{
  "d_mlp": 1024,
  "activation": "squared_relu",
  "tie_embeddings": false,
  "beta2": 0.95,
  "lr_head": 0.0103,
  "grad_clip": 1.0,
  "seq_len": 768
}
Each number is 128 + 32 x the weight over its row's rms, rounded and kept within 0 to 255. Layers, rows and columns count from 0. Numbers have three digits each. The size before them is the row's rms in percent of the matrix's.

# layer 5 MLP down (transposed), 1024x256, rms 0.0204, rows 289-395, columns 128-191
087:149122064103123064085093150113146113090157094089131138166092171127157192122128143125117187142167134179136174139090076148127086181130067167161159178165156159161144112086139097148118171130157095
099:100081105140134105090111149196108169173151197145133140097156146163147117151135155114134104147128060116092151103181147052154190109131193052088096157179072070149114145154134151186202110126107149
103:134112085124150114136116156134100117070163182124106116130113076170164105104151131157117111140068187099094056157116087098097113090088150128125179106078081174076168143162108145150051115166117129
096:157130154080161114098156123157149144165195116110089172122070111118114175153082116186111156255100110115163098082102153106139152109076091130119174099188138165115123198121129122129135166185094148
107:141087160126113091144112098102110093146179099097065141107125074135169137122134096143131102186120073099165103133106119137159151121170169155074093107090122129126181096110179138137128079100132150
106:081134150132101119130140113122169137092122150128172165123124153174144165155138159105091085138090171138095114155134066176118093196116128128156107180097143092062130120128118142114097135197127143
120:131142141112145176097084158150073147171125127149079107116105077149097131175157136090154111171136199173140122107150157134109115118114133131088127156119097078127143145124132121123143090129101080
100:096103172157123160118144130122157158052154072128089109126117132139079166135184138133117146141160128201095159145113154137155138152134121140103116170139211180121155080072111136131122128131122118
091:162168109100101101163113118097149104133137174143049154158118103113120067112176205098153163141155127126151102158153131137068107101068170158147127126120154125073124145139077155102127149143173124
105:146137144146133151157137100152128117126127123051103150152136149113171154147097189172129158136117101132102172126104103118147173195166136144074140138135146169085112087157086143179138141129066125
097:136149088116112146150139097153173124153153099159115072066007136130047108106102120190108148097148087102098105152162152159121125097133128115123124139102125126086133059140083037137178184147147119
097:100141087110086115155137177123131089096101072159215074124154099135096220123225146128095112085159167104127131133121084121142081117119138112128127103136140159075134101108156156154073146131105205
104:160113090139105134116105136119090106071156082139134110188095177127140112117101134108160125114071193124122079104086124113132103139097153221065104130165173115089120122142156190116130207156111081
104:136075083115100119086095109131120104146148118095137138161089112110080075107060169129172152143167181121123164121119111155112141126123198129124159089130157137127149144195114143118154155123131089
101:129111114159113155120078104095154133090148143120120072125102199133149179101117162095161114172172119105193149147109094099129169154137104138155184105153068116075146107171126212220105127139114198
096:124069144145099076115156128144095127139138096100115129122156135184159169159162138124137148102151149158140114150157166123147101069113122110074129096099127092160143085126165102109125145091129099
094:124169100113170080139175181104103155137099109139135057116123073106184137175083137176109127069171092077158173167118055139148063205157119147145155177177152142098166149099091099123143060146094134
102:099066140102105149174154155178128115112133138089146140117171130194131116147134165164155140062127135136119106111118102088093157167151191115111099119113159138088130109176082155147180116159123123
096:147106140095146114104118111121092063141118154185122078082193157082138100111155110139114166127151072140102180178116107156124162149155082180104172147161082115123102138157200111106114156083154108
100:150119204110093099115091127144144103110151118102111111133009113134119148133092165112161137138145073169100117126126123137167181077122162163156150141155143102156135080097138154149126114089115086
118:163091122138169158106178083179172145185128095092113141135090147127149107126126143133174101109120116150156112114145152081106133061133149099091167165059114118123173132211116117142123116156099119
092:152164129172152161181090151098134163177169105119147145085083141080152093139112136157097130166109141139160128129056135118088194150164157119158163123177090148123105078157102122084110152094124119
114:155133129173133151184115136156102173131108157130150160134113112153082181144121097093121148109115159071127114143103126090120153152137099134104125117128166193119073105153126093138157150172154107
104:146142119068105109137030255131148140113086151091142090135109142223097131167125112112171082133146152118143054121081126088135120090114161133139142118111109130131153144103041184103116138093173099
104:169144149123157102081137137112105140125149161124119157167099165132087091085169176177179088119139114090154053154110139108150080070137163127176135107173108140116081185126128145121127132083155151
093:107075097161127152108126093122118131108133094097102120061087152095143132154121121115117097139146100125146140084107133141162120162173074203121102083111132173094137142149109081090065124195122132
112:149161126179103068091085160141075126080108101101145097157146151170145157169141127129093159244129109115126147106125152132103135083115056086145114089147117087121142146108116136104131154158148101
096:104113138134170143127166137115049162137167110115135146118168094134145130128129161116057191129150131119132090113099118113100144113158099124092160194150125123155147125146197137144125118134188110
108:105121124085083103095114117155119108158141093129131097145129167177052121139154139100166166121128194146080113147071104103072161115136102167118153083151127141173121129150160065107205109140135128
107:144147098169114136078140171051111166104085129134142095123098145125173184122153154160106107110147145137173093113149125172078122067102137082140099135107103141163133152133101140093149136086093132
107:113155122152135125172107117063182126108114110101139148127137110110106121039134135137136142125038102135066107147136136158170063171167130125064058137115161189145104109086130110148084123128107061
113:106106176114152082079113043126126128124065164173136137098073128187124095164064095092176103110107095109112110149101143105118143120087162109127164157102108137183113150120150124149164119110158106
100:161103114127169144093120125098188129096124147126122149100130112099090095156054144148110137113133046110126126144138077149134111155112095162098080151094171077155111143152122146100092111216152181
097:104131098178109129104158113131111142140121133115120115144195086092134115140132126151147121115064127105099168131156129121131088110136125149146080171150143168140026113125097140116144127196107117
101:120140120155103117158136174082119121153153096176144182153134149171151143094134140159109133144201148079132196185079110119121115141124117117079125104147141101195110133090137152110143180119171164
092:140184195121102117153123161093157120144226134167165167152111079140151146159176120137113104221067130130154102114151176139144133091080141170123101124085106114106110085084107134122139165157104161
106:063119130128131041083144201125156119154126153154172133107170159136153103189122154162137093127138203097169080162159124154124128136136102126125194130101129121035080099151096124090129146132143173
105:159136133120123125087080162088142132195100146135082136091151146130154117158142131133129023135059163083116136100106159113111162137160150128102154104077141129079148147076141124125099079139131107
103:066091113107184092139091131114180066137121146169206125171104145121140083114109155117149153086142088121081155107099172140126092114113134191174165086130144125130163143130122117175091136137136113
097:117088127087104147113137155079087141229095053167140080123197224129135105096173169131166112102101158136080115091174129137151141174109121133154113119142163130153165081118132150198120098190115092
090:092088174083121140163164171077232125136156107116109159190149149109152109128080158138103158108121121111154105106136177143119121154090122108109100125151095149130133110151141087105132104100185131
100:190161127135152152121129094089141111116139103127133191181119100176175132111144126148156117113124109093123146071143115146191163118150110130142096141093046150114159172117131158150131111120123061
085:142064158124140135147090144081174067086130127104142177103163118181155101152054178120127098162124082167167184129114068110104086123131112065169134084167071157118163125159137144133123147093146131
107:135085148121178099098166071124091124161103148123165124132138135070130114112142061175150137115133171121113150102082121073181104102125088136121143147156079143128127092044154153052101196085055104
107:152119114169083153104076109205120123139115156164079109133084091148138115116170168104176160113160103134143118145158169126138128147107133102140142099127141093151110127112187183161091118133066118
100:067146131146172092136089162091123093094116143183075131123166121123161150160085136151159180094101163106110058169117096136203131100152098175178123183114161174116121107152111130144130151143163155
088:104089152117217125092130116122160110063109125156149068095112124083105155132173124133163105118100101116115110151177099203118073161102084146185127119145159132177129094117096115144199139082143143
110:164100124104069091095135138158144142091167093094141148168168150131097218154121114101138147148127090110089121134122168206094127130188150143148174074149217110137099172114138097071110117078178112
094:128163139137127109167188154123145121156152123102130154126180066106135201168166143188121069114096049093147151112133097108119143120092154099109133169176075181137138093125155093113144119124115090
102:129063179193122121109144113142102135216133067113116132057098148132168109138128116126166101135052130160113113068114171134127133094158164172167084148136150118098129101079083159136111143104107152
090:096106131159063121167124178163138162167171143133119102112192167168158061174135116153108172106133063095127102068145093108072151102154158126077127068095163097149101167156177103132092069126096104
112:152164111173158132144103132126143144093131146141169130184114174181142111073173164096153096165084122129104143172143113156137180142108146182171217161123142142046170176099143080114078107166117110
094:102080175121137099144127089111110103106164159215155140138169103128110107138125166137129121104082137116092105131141136125113087109162174139120105107082189106148152105075145136135138182084097102
086:090082132110181099154143179107126132100132078115083119093173145135134085137114164132110135130159106139168175127133090145176122186121113119127140107161156113143155065093095127095168133142094126
107:119135126106053158075167095158157153123123133122077119149092164142117162100096158134167126131115143139160149118077128146177130125090128212088112199112099159109102063117120104146120071118117100
101:056139130127183100114150121127126173099085092179132138071124106125115182119149109148127097137115209096159111110107091090081085096085115093127144162167128165159162100135100145139114122088117056
097:157153133138086129075100117119116130112094113155178114153177172153180191150153156106084115161152150148160150141138131136125152132196145080131155128081156139147044095175197142158138143130091143
112:098113148105151202122149078066099145132144122134134126172152187168135142106119132125072164111052159127158156127112113113149132142125115219133129163150150164128094112127106054124166142154138151
113:124043145142136176158146093070168127144124097150140143115149137111132153122090078139114097135189111215189101063038129116163131145097143115066126167164085145075130163154131140103086129164119167
095:178141171085074085152111157107159136091112077144074146137216139156167101158130155148124155115062150155112204155130124217137156135090134132142137126121177168085119094134114130169178075058129148
109:101125160126159141085171139101182106122119105214049110091098116197096077181151137143153088161125119130152056132157153123088146167103167121126154186120112064092162138138144102082114166114101095
096:176163096163110048149133092136094129119111105136119137105154119104102072188115100096181085149182103090181120140132176119110116138154134121131082149160117139134155117125148111146141153101158093
109:145110119137159166092200159179100137111143147111057163141157104134152103133096087116157124223119139125076116144136190129131123084146178128104115127174059121088082168153164126124136168124061144
101:096127158163109186076132126127150098119092109119150135090089120102087104134132192105155127092141119149114164166112092132114109053127155117089135123175163143075134181124148126118125114128178045
096:102158122076183147086079086122181165126105119125113116119161111134151104175175135113115114116112150115154086148130091139092175128120124032119157152083116127078169050073147112136124134065061130
100:084063120082143113066139181127144094056152142138114128104116150127157122120126093093113100075062101160126121149137152134142121131101113171104121088164110187142105101084163145087133104133105062
108:079149103117069143091119085095115154109101159121116090115117118159103122167128132160114081087131105153100102093075148102094144159115174131119161083183155143142076136161129090127095118089092113
110:116136138131163115117090163098123051101122104148128140180080166123085158096142110131122102092136162085110073160109141139156089120119083117133100152163178070136076117139164153144117134115158094
104:140174093091152118136136186163152154168128105148067135137131132099121147111102137121120210070151099106167094100147094109113117153140131113173189166140151061092185110137130149130110191156104065
105:164072133181108140188162116099099124165136090158137138144146123093090160125162151167168213155135138056092100168131136096143144101132132107032168115143100161150051110134113115174139079158133088
110:164162077110109123115174128117117110139188132154137109123162196171129116135107136143127090137145081138161174097101110059136174062128072149125166102127070162153141168144215127128131126134143107
107:118064165102128144171160075086212142148125090012093105131123107106154132102086102103073156183062130105111091101156116120134152109074051175091111177123138163150102157134127063111109126100079094
119:113105159169110121135114170139122155116108132106087124190110116064151142086174110181171083117141103104082178198162112114116123098109174129138125079143175116145151160143119149113136063136100131
107:130132121080095141093111125141051077034128158080096138132094118183102108103103129158089147105114144150139151102104143123143157104143115150138162098116107141101096114103120119162146122110185138
093:096146113154068167092199076123134088148161131092108130103137167138123096136144136135126126143100133126101125156113174140123150111117150170109095136151047144134164100182139079144168147071189114
097:128051144119117128129160168141166103126085143136127129148096128133087131097111107128075124161143112088131148052156114158135092122167163160095157123129108135083189082121125098152066116086176122
100:084149073105137095212144112136106133151118093094080093122077095127117151119112092145173098135066136070098090126108144087127072108137101104122099150170187111182161083132162108112107171120131085
113:132111156111163130077115144120137171156162125168121124126121138201166155148100155067136147145155125151142138136075143074164197138139115134130148132144120098070161108127087149138126138195102145
092:119095102208135151139158109140129086115131076113111055153144155085076144088140168172172141132119069155084171137159142162131133171141101128073079097139113085118053119100086150148080110136117070
110:113083106136172134137107155140119109174115103069140186138128161153096085097164131128096126103111103102139100120142153126121110066131163121117122145176105195082124135109140068192158116103158121
099:162119154084142169129123146194138164137094123121139141074157107166122142180131037072116120104123199091153076087103152116127135119100133106197142154115123160126134152051105144126161118145114054
087:133135154122169094169163187126165113108143121104134146129177097125149133154095147136090179097167080167185148093141047156150143145151123117090137174119112111112060053147188161132128111126141144
106:059124116109122155101160141128175131136156083105139149128112141064127158129129111109128152128122158090112177145118081117139143134132123103073093121093100109150123130108095123117140103100108103
110:170171119148143114078104144160113127090086110136135146111134122120122104151115087043118112128097110131139140118151099210112178149154102116117093183107122135113103117117185171129077113138066123
103:094128098159068140137136140136143194111123169119163095110102094135139106129124135151141165144158144161136090134095092164157152171113168150149083161083154099127122154119131143075201144118105142
094:125167130136173131098159083133092111114174106160148204025127163132111086078153152095077132137114159127100156136112128157115172115151156120146154100181176162137104090136129119095118110100148084
102:092198155132151185093156130117117084130134121154125121213151137139118125101109098093143109186097093102106109143180148093091120082092122164171164156097160133100114130061078130127096131154137046
092:153097102106144179101140188123194076137097111129148134147112062134105087107108141118072216119111121115180126101158126197115081147149158116147152177105139132069102107097089094140076160182157188
097:113110164057112136161149177183117128075190116098156109098133145122180143078118087164181103111161099142156096141110148095154118060130166132112122137157087153160156112046130199147175144147141170
097:128066117114113141124142177124094117119124116181143140141147094120147111154168178197214201154145143165127105099132098172124166083148136065097166112126130162084127126125133130119131182095092133
105:159134131163126139146100173135087175072145111151142145180094150128153123130069131109179085138126129138140137114112103117127173083117177154171060098197121119114097153152142122067203125077123130
101:124157141144111179118069142110114129137124152145084112133145114097154132125154154153128146151163127155121129121136160091144124093092177104151113098155083089088113152111126093206107181128126167
085:122141088080154144141136107155156118158190084146104160112144158089124106116043132125090118170127137099149155099125149119103152148169145245119137130135113220140113093106147085159145137103172106
119:137188112111123147118138095144148129120088106086028179138158082153121074174143125105083041125176130181132049147169123076145130129118160091088114153120083119109116166150104137163194141121068149
091:160124118174131128083139153171162111139123150180163110178110100135160097140105122162160117106087166114095051094132068143153068143119120098111113188105132093106159110124166163144093138123166134
103:117084094126123099143188187096155191116151078145089126128152185150110109137133161084113075164101080121099070169113192144125050104044170116125127120115165108129088143084072105130149132111171059
092:087111153179108143164096132129126132154178051098100116074189171150137149087116111133109088123124116124128135116161124109187171092126168127085111147158125111125148137128140166165108071144123102
104:088150088109177153188087115131157155115154117156152201216124109115120187121128105138081123138149137139097078131114118125110151130071092113090150134077112134119080141123149186116051115074146131
091:114066149126192157131144173104100122109099130078135127132140133090104096111178167123068103151143130108119198093131081126126132127153163126122145181143151102067107065048126140198060117178130157
101:135138120122130113125089124084160115143120150134042132125181137152117162143143205102179132117111064075112114094158101120071168166146107127128170098094120044146138170165157067076137114184120073
105:143131109140142131148114121077090123171130109187113120157121055188100115145120141167142154152112124118113107122118099073116133104077111113140125166137099120116093092091075063159107136135131124
102:096151172147147084124164104095136086138094079066189158202088149115161090169201139153100183145131113101180126106154122156074091137104108170078106157148192164090103133148091165148093196116137090
091:133181114141104153139100137170124151148149145185070091153072099062062156085080086149141136138136179137080084138120186101139172114115141137152140104137124130123165091055148115155128165114113146
098:162178102145088140048093137160130156148049152147075116122141147137126120109131048120109103108133089128110093147107139132099084118134150064171133142126089076108110186155128159150129117111117157
099:129126152145175166119142163131142148141156112164089132135129090125076123115139155179158137174147063099134142129096102116096113109157078104077120106126061088154150081173104123138181076138104104
107:161044163169105127157131091165118153234151218145181118101086194119117144084148090099213132092086198171148088130129137104130081117185153105131129148175114107098126160123140059145196086137089133
105:098129116135194134142141150123082112153132110148098109153164186081144215125113172140174114091086153148161149111208061099041157104130130124125104153122166084114089128146097153184139088138101122
# layer 5 MLP up, 1024x256, rms 0.0262, rows 290-396, columns 128-191
100:125196200149200119202159085105138182055072107147115152121081067111142168129106140133070099126108132142153136166120164180091161162126067170161165156105121190128148109113103081128150121126125101
105:123141127161063128091131137132082140158182157149099079146064088104167124081196123116140181146061147152172110132165122140109086179120135110110193176093128186134162092097074157095125186129198083
099:106119136103073169153191159141092101156165147147177122098105100114139170162170104105181134136163112103079176090128149138140140193141131094115116134064146120156126095155098098102098082101137110
106:140131176095137065113167109156087144123103124141133122089115135090192163175092107164113099190137077120149105178066106161114145096114158136162126164090130124115056147148164118099137103151134088
100:181121118158136121122104133135098111138136114120149127140080146156131067110134129120138146136206114108121140087199095106163099121100120177085128104085174137114151174131208101113136106135173210
111:136127065095123094130095110176142080083125140107195130133104125172149092109090132156121160122110059185153134164174107093122107148130125115216136094125109119135114160111092161146086177108148149
101:043111111137160107109163143109108147171121161154168123102149140168129141075110148120143147149078116065112176091126164125147145168118136130142061162148095098125136115146166117147086154095098140
093:106121089140173125075127076123096124105085072157127137095142135125111201114127097036097156118092099119105126158140155119185147101169084129138125144110144123152232104137109092079107130165153167
101:156120082128160130108170097145116112146118138091192148116084132124156166168153146156124139118172106163135115141099083065166190170132084128088148138139144171102155101181093165148144133141104132
103:103133200152117188150094117111090095109082132172144147125167169145169111189112121076190105129096151175156158145105190102133093105158152158137158144165147152150092217108117162102082108145159098
095:097159129124138122174106107171112135182146133115135110137082135040099081137131093088149063099062109113093178091103139105115145137151150177155148104118064138149138182135112049206095147148101040
102:085084183148163159158143095149124154105117117116108127128121089170131081115143059113152151123173156177125147169117141150108089074138148094128126108155136105183117115131092175098077096071169101
099:124112134120102091173121182121134105150155175150178134111093119120155163110075123110075161146124133089143091132147144142199106095142129083082158037125159112173145069124153182150128090173148161
097:114100083114147117150168173123118118080172136183112167073113119201161154140135090160101147125146159121117096112165105190135186183131103146159109137128097134175138128164103161030089129107107131
104:097141176150138109099140077115098130150119126124129127118076077151161123098118149111112163078109127096153118086111184133202115171072056151168081123072160116087198134118121168131088094111106149
091:085161091096114168128100153148139089119149212093168153076139156123166126110119135081102118140169129138096133097101195133164164083062106167088133059098091139153090123127166079045178150131124147
096:190100102124156158135162144190129120121161063106156161121143133141151113209123158100110121123164118126149058092082105079179148137137100125110112124112176121116143105152112159141147125162145111
101:128152148188156165157126124132129133102154098207137084133125098146114139101158088099188141161102125172145048103135135097127191113104138092173095086149147158088093115171151128143141135181131185
098:098133087103144145144149090161102160101141132183147150063078153149191160125101143160096162127111102141139134109129116111117166144155106203180138115118165229122120160098157160118113056138108117
107:143153142164143107113125160121106097068156156120143115121145164130139119129185080115172129150171097161133116107167114063138116197151112175129104058126090169158170166035141178144146163203155072
095:130177123161098142133128156142102102136187093126126133115146109144136147193091113110162169099149143143121129132126099105162198077087149092125092090120108084156113106120120113120103086157077149
111:075145144089130126125133077128131123094135145117127092068151137087148169122140128113141115067091140101181058086137170072130099123131112104161173140155144108186139231097141172120121097140070132
103:137193043114149189173067085182101069097177089139085120176088125099102139148131189108169192129130107122138181148128122156136173091072108148104084113164141116168152096151148130149159156112136118
101:126089051157131105138071089158129119126155194095177137138154151147114101096130102088095174120183149160112143158196111127143125174158143116182120098127188169192147147113163134125119096124148113
097:186126158106197147111085171107078131160123097080124073151123076145071127077145108123149171115116128129122110170167144125110109146112150098172137156104121094134078205119147103104126152121095121
105:162140068117106153147149131148107131172142131065169073112095122070122090184096057126146125141135090140118134096159139170170130162108119089164083143119061124123112165128060097142103044140115116
093:075078150087155125140100101087060128144139154103181139124105138074174140174139092125076110129106152144116132113131131086098162111111085102132148104107152145158083181133142067163157063103154130
113:103146153134122089086111092143143121116117099077175105088067146093103126173097132086177122104111096125127075053099108045154171166081058115139096106132062160154176178151157136126126119080112152
107:151090134118119163147133039161126118128147136105128148106123141092112093138061147115129169142125138132143150141076153142147143180115120126092129160087113167135121128130226122180111156215137131
101:081122096114104129159082116110137081178197133140175101075120127080191139122117118083079159123174119086142168076110145106110119115087099125193174043128104162173124155151177131142129182152150123
109:155131111126102159168077133127130122179170098097177147127141112128166162098102140120103127117228109125120137102101122120102150094149139146143144053147083161139115171090132175139171165159134135
099:093114130143166143133114139089131192087146075118123101100122068189106083082149129048154113135126115112111193052147134093121107102131119124134045024175186178152094129146095138132151123089166164
100:049148115184160111140153124111142097089109089133119048121045113062122116137106110125152096105163090144125167124153133122134118128161063125123100138052148170189111123129111133069128090118113109
101:116134055148131174107154066138105103101178192116111101131096100145099075174112080131136106107116094114210158123156143126146152126149048197125146180090142083186145154195105141133143109177112089
090:151142126144127142158106067182107159112103194081169084100195201103161163159130088107123134180134107087114137147146134064077165173194148072149194179150167121143110133118164103153093100157133132
108:091055110180088122094161200139113157150166157201099100145143081108085135152146175108132138145114133175129083077144126147098093160149059104121089137130113184118112093103108173132106086162108055
104:137098123108140142143154090183166121080085112121112117137133154055104087096157081062123128136140142143106111176139197132122099179086102173136132162144135171216112138135121147133142177109178157
099:186103103131181116119137082191089132105152151130087154139080111103130154133092117111125141079141083120121137135107098090130196136132105073125158103086135118164136173124105129145148088115120065
100:093160131112182114112172047108095107072133142104142145107099101134152164151136105099098094074141101140091134174103184147086124122140100161184102103094096132201116119130183124084157052096181130
101:103127106186185188125116092113130079098111104054147135142109103072100168134106106111148170082139093142112110143166116141154146109160099075112145095093127139144086120157127094119102110154136102
104:120130093085110127173125160126186115158120125089118112104167110089149125122095081151124131091138123125138025134147189159107128135136069117127083093159130113105137088156035096095136098104164093
091:125144068107102155132140120117176058114143130183135094101159152144100119111121127067125147136133153096101135106127110090155065136069150144132121098149204100109120137140173171130133125185170100
105:131152135168100143145094172152121141100225100064079132083115100075158121141105140143100124141136084134126137096132157088173154133104107127120101081041099125129158132066097106122098138116094164
102:166076117131167144139170122076175189134199132131127170148141172127111146105104126140128139145150109113127186122100098207140138180143087175114152153115175159201148154133161068083167115127126093
095:100079106061117170177099104089104198114161141114129085137134121143112138115155117107176123145127084098090145119165114106178159173168153136062117087124163059127169109156142183102167074109092106
085:118182116126078140146137138177129128147183146140116121148179132107152109107116082127096110106096138127126185091084205085146154122164142067139167112142082118098076126098192116116151111103106147
118:126090129130109146094108088129117137102111092169104129119150139046125095179139134039130128103122105136154119083063148190195159118162048176162130064105141127149153143097094091134189126162153145
095:125166110076144198140083077138110141144125141186183163066171168116167155090145115112116138143144133138115100123161178164102079177137144128152193120122162125168151140120156192120219150096167180
108:084121126131123188201106088145163107126126131149080110138114105079107137139150115109088165118100135127089112167103181123170104129109140153130136154098103147103107108098056104156207125122134145
086:160104097089215101142166116124148104154156182146155115136105018144090173108118170163074179064108126150188109123168069119109147087116136153119140118128140134157105085117226118106053168156092132
108:070094123170125094142186115108124110108087097215076078101103120102170136145124074075107158113097106104102152102161150142125175128138009191141102134114099104185094128147105139138141088059142096
093:197172156093128124182172131140104141099118099162068142111139175184141163152119179118077196121147167157104150130095184130174129131068132132111120107093136131136092158128079120145085115103117149
085:147178114129153177114108071150127175143097117108131109124141176104140156134105121106176105137158131155115106132176163145134143042163121101126143164121154176113104141115140167113141090128063160
105:156126145084123127097163135134121177160135072136196078112114138105074097132163083129067110097140112153149142174058108097130134127163062070195144132080202125156156179104126166180135108125107124
103:154135118145079190120152128140071014113136164126164100111140155115142084131118107111153127158163123124169138115153156150068188122170132121093071104157120160072115146112129110164079073157060105
100:097169120144114143121178149157097165149123138107082139120097131050144115113112114094108129111123129106144133113133126098130154165079046181178116142085126202144126170056141174119113141143143169
111:119145138177156134112194199122115157116149097078165144170128084144147101090105103093141106135159088147096072126164178090100091098142139066127137052079118111171161133125128140096100150105164085
112:062143070098077149172104130103140105114101138108126149138122123124182140134130142134097099134185128135120111118130141090167168132146094161147139066114093136111153148189169170139100138188128178
096:130115054086184106155119144129118126144104080131174143122144118140133104062137101137088116136123122123152084148048151126090140136160043145164192160113180096142157112103122140071145106091139074
106:147117096077130217152115122164100116153104115074112131109157102132168126132131171110195128123193161104105169140085053044097108168138124111068125067157091166111092128122112149112109087203112151
097:129146211125167122107107183109084100142135174082136099087135117149101113109112118164130121117123084120144087138111117132122171090104113123103066084110122173150138177139131174130133165133100093
104:147147123117123091157100074147078123108156191112188146118113048083097136128131071165153077142101150186122116123122151119103173183168100167128153102150155129140172134099124164127068116088112130
099:208148119116147046126128130082148082111093110100111131129102138095154180154117131136142158128156222132123139139162150137131113108112112061072149049100092159146185159091188163130098127164159173
100:068105104138108123134158159083117167111089152094104125128099087069131099122159127087158202110147100121115159082139157190110096113101140153133089068081056106113133175146117139119124111160118120
101:164149105128138146150077166110143155145110106148160164114083050084119112068085124169123151074097079139145094145162188063099123128167120067119151158075091129124158145121026098112104180161182129
107:108106098092059128096176111093097130092098100123118131078118090116146128111128126171095150133132101082132120130102163068160134109163074114165171154110163125147082159101081123161148077080082101
106:079180179104127107179117161116067171162063122195067115071143156106123167189135141099106145111164142084120101104149165159115078170074124130069111102125111118182160148178134179174146157168144111
101:065159193093096100147171120101087101093175079092132118137109114152178139145128089108074148123115165101149136133129159145147145113119119175139143098103169170143143160152134104126139054110149114
103:156090127092139085146129092132121137147156174046105144108144131149201112100130116083121087114115069141086145077171183169155139086121185082133162161090144134150110174171173106089095158083122129
107:128131097145151163144185084138113134128132139170133120113090093051110134161108079135123177104123098114119149124075129180097189107102103098077078085099082144129116171142100114146126099189100142
101:046116137174182098132171135139100186109112138105181065094114145110118145122128118136129102119134130112169105143139090091192082146139127143137143135150145122127161147092121178116117091153161123
130:095101126118143174150146151093071169108188177159089090102105055090102127079167161124097096058091095139126158138147118186175121113066133094159118118095107077199121198119175189161128101149098176
103:134111064149135138063207151063125114115101109120138086113139102097130120138213116163164153168124105138128139129093129152105078131089127181196107122128196148125172148113177182162068132123053159
097:093153124150139110133148215130105161112106146144128062138097120122063090132067122138108129115101078101121174155156067153163174121152137118159184188132203086115193150109137142078104141091126132
099:157097117120174093162163101154029167148163138120157112121118136120167078140175109120095151144178105185101198137114101134116136114067140104157106136099117069127159121074146211101108089132093120
101:176127099174124151167112150121129101144152100138104125150147113124173184098102119133116139121142143195089171195145128088131104164105102088087102118121167092130118137102083166139048148154106072
113:146173119147163106175156151123131124081144147147146120110057114162179132137118159163112140100169104203186096142113112163087158126110074098091162074178134174106144153110097152101119138174124120
100:153127075129081143101161168124129134128146166126124133141108158116112206074134158172100237110110144057115109069097159106153138147084100090096105124104139130147117162144106105145120155086158181
111:151173103102153111134157089123152139117174154169187084116105173120118043149155075079148212152168066112112120071140080084138137126143080146174118097113145181166106121117137126133124167130213131
096:089127139126108146105176141064121159128159096145166124131072097120193127078135175162158103117112100122090184145130143151130148108115122150106103180095159133140160148149132123117134090121169135
085:112107110164090197130128115130104090146128187126077147130076129104115110094167087100113112149122130082078140144111183085149141100107141151147099091064174167154165189101132106120178121103153150
106:115138116104149074193191080130131146101127124216196107099155151138130141086156147115143118134180108131143129092114134096129119116154152121091140061130143121136094137147143145111137125131151135
105:079129104123140161156156146070131122148165069150119114114127119126070151100102142132155114143120033072153118099135101118134122076112099097146134133106165146159116162190087170133090126178117131
103:120129098161161079135148157077114095209158139105112106145147135140127129159115116118092212141132163109157069141098110099155155199130075140139078092076139154135116160051105129081167131149089070
099:115077151055092091110121113138091167199144138128097117155093144071144128110109089157148118119098102114150075081164127124082134101145140113125169143088065150148128190160123145110181157125079146
099:119122168119206124120112098107116079132090066111169101136110035101100127104165093120141129134101094092111139092131149126149129132115095096085091096144107129177088196178148121111112097131208117
092:087108158150090107090138075107092160124147165083063108144117164130163141143072114143123075088147098160104118114080094070092181096111137106087160128123166103173105165155150154068122093081093110
099:103118140136115168096118159145122189157136100074169109102070135080105179167118080116123137092125041170118060127148148147181148119162136158127121144038165138158143117124137155116090088113144091
094:156198096092109130140110126126147101108123161124181106092133091145093170088139170115107134064159161111133145125172103178093132173115091093136138114152100114088120115156175140101099145159195129
102:078144152107144159164145096092087099117208182097096119116064088161124161150135128126159131113108109151176128137141149119128149104119149091110144105089132049182071139126155177172132124109150143
095:114140107100163145106120130191080150163151107127166089096155156086140131131089103129059123179086163063122176058106131104085173137063086147121117130091099125169141142109106101066134111126140073
098:108085157186125136154121169071089181094085176108133095150142099134121161103193090137155156071116135201102122168139115179109114096080161026099057119114130045179140192177057202124124127108118142
109:072152142106172086116111137126094157162168119189201038073077095093086148142089144106138127143176115089096103090085121135141171147129085125176160127119163116106197161183162096074080081172101127
093:128073102063131125117132146113083177149165155150142136142108105084141135136109182148075095162176088135150135130140130146138079139165079170175148157159133144153111118104099142089137112114135143
102:138170134130149138204147164101136119134165083169164138085106076141089078077115105094189118107145062118170116090146125162126076202132064123107139096117091162100126097169121106084071093156169114
096:166189104092124099098189134160120122119107104110218150137070079126104112126077125189137153090133143105083148111155135104089163180114089124201157140113136112132165143137092185115202153114201150
107:149171146164142161190150107114109136096186158087087145121136136116088140106123134065158128142113134125127112170072140138137111118179075080135110091108110061125119061137152114101125080099114122
092:029172108121088145191059105126172088124170117147135076110148034120066059084150105148129128116150121149168073091092169115085110165160124060124165083127150139129095193180136149151196157146152121
102:136166147168202095073172139148048126118148161094124082138133157121097117130124120131162139104098103107096104110087197089142152176083103120121089141117159209082151088093142169125122146080106154
106:078063185143112125128179140155017123088153164147111086130141140084128138074149135140113142155143053113125145145098189140147134157115113124160136098106086092126149099140114123036083039180143112
103:146116151132098126157089120127087120118117126107158091153123134163138123117129172116109150084077164120104098173117147095138115092141113123168169120083090139135195133122185064116148136100130093
100:137110143086127125081204099086102111074095090150144145106185162152138095131154136108160105130123157119193164123120154151145130148189143120125096162135134142113120121148106186125114103159169091
100:157179147142193132103105145097137101123113096132231070125183113101126126098146168110123153130138113125118093140190080165100165177163155090137132154099192192090076112105131137115136150156078151
102:089108109122144162135138159143131069088133069140108141104070173158153216111090117070099106077112139116105061083117153094152191143090153056125106109124112111056077180154154122157127152191161085
106:148144107180165105192099139102102160077142118159116149125120109133175125155097121114108103113121117103094125139179115134136162097125103126126110168122092191110102083130098102090123187120176080
109:152146129108142118154121139124107134102166114173204151093141145083130109104073124118159144105140127114139119164150129175156191153117116128141135100131180126119158129181172117106120181153175192
100:084124109166086126152093130180082089120115179119119085123160105154124120109163101129146142166099097185178155142095157157131125181121127159152144122116209142135147071098117170177152101156154120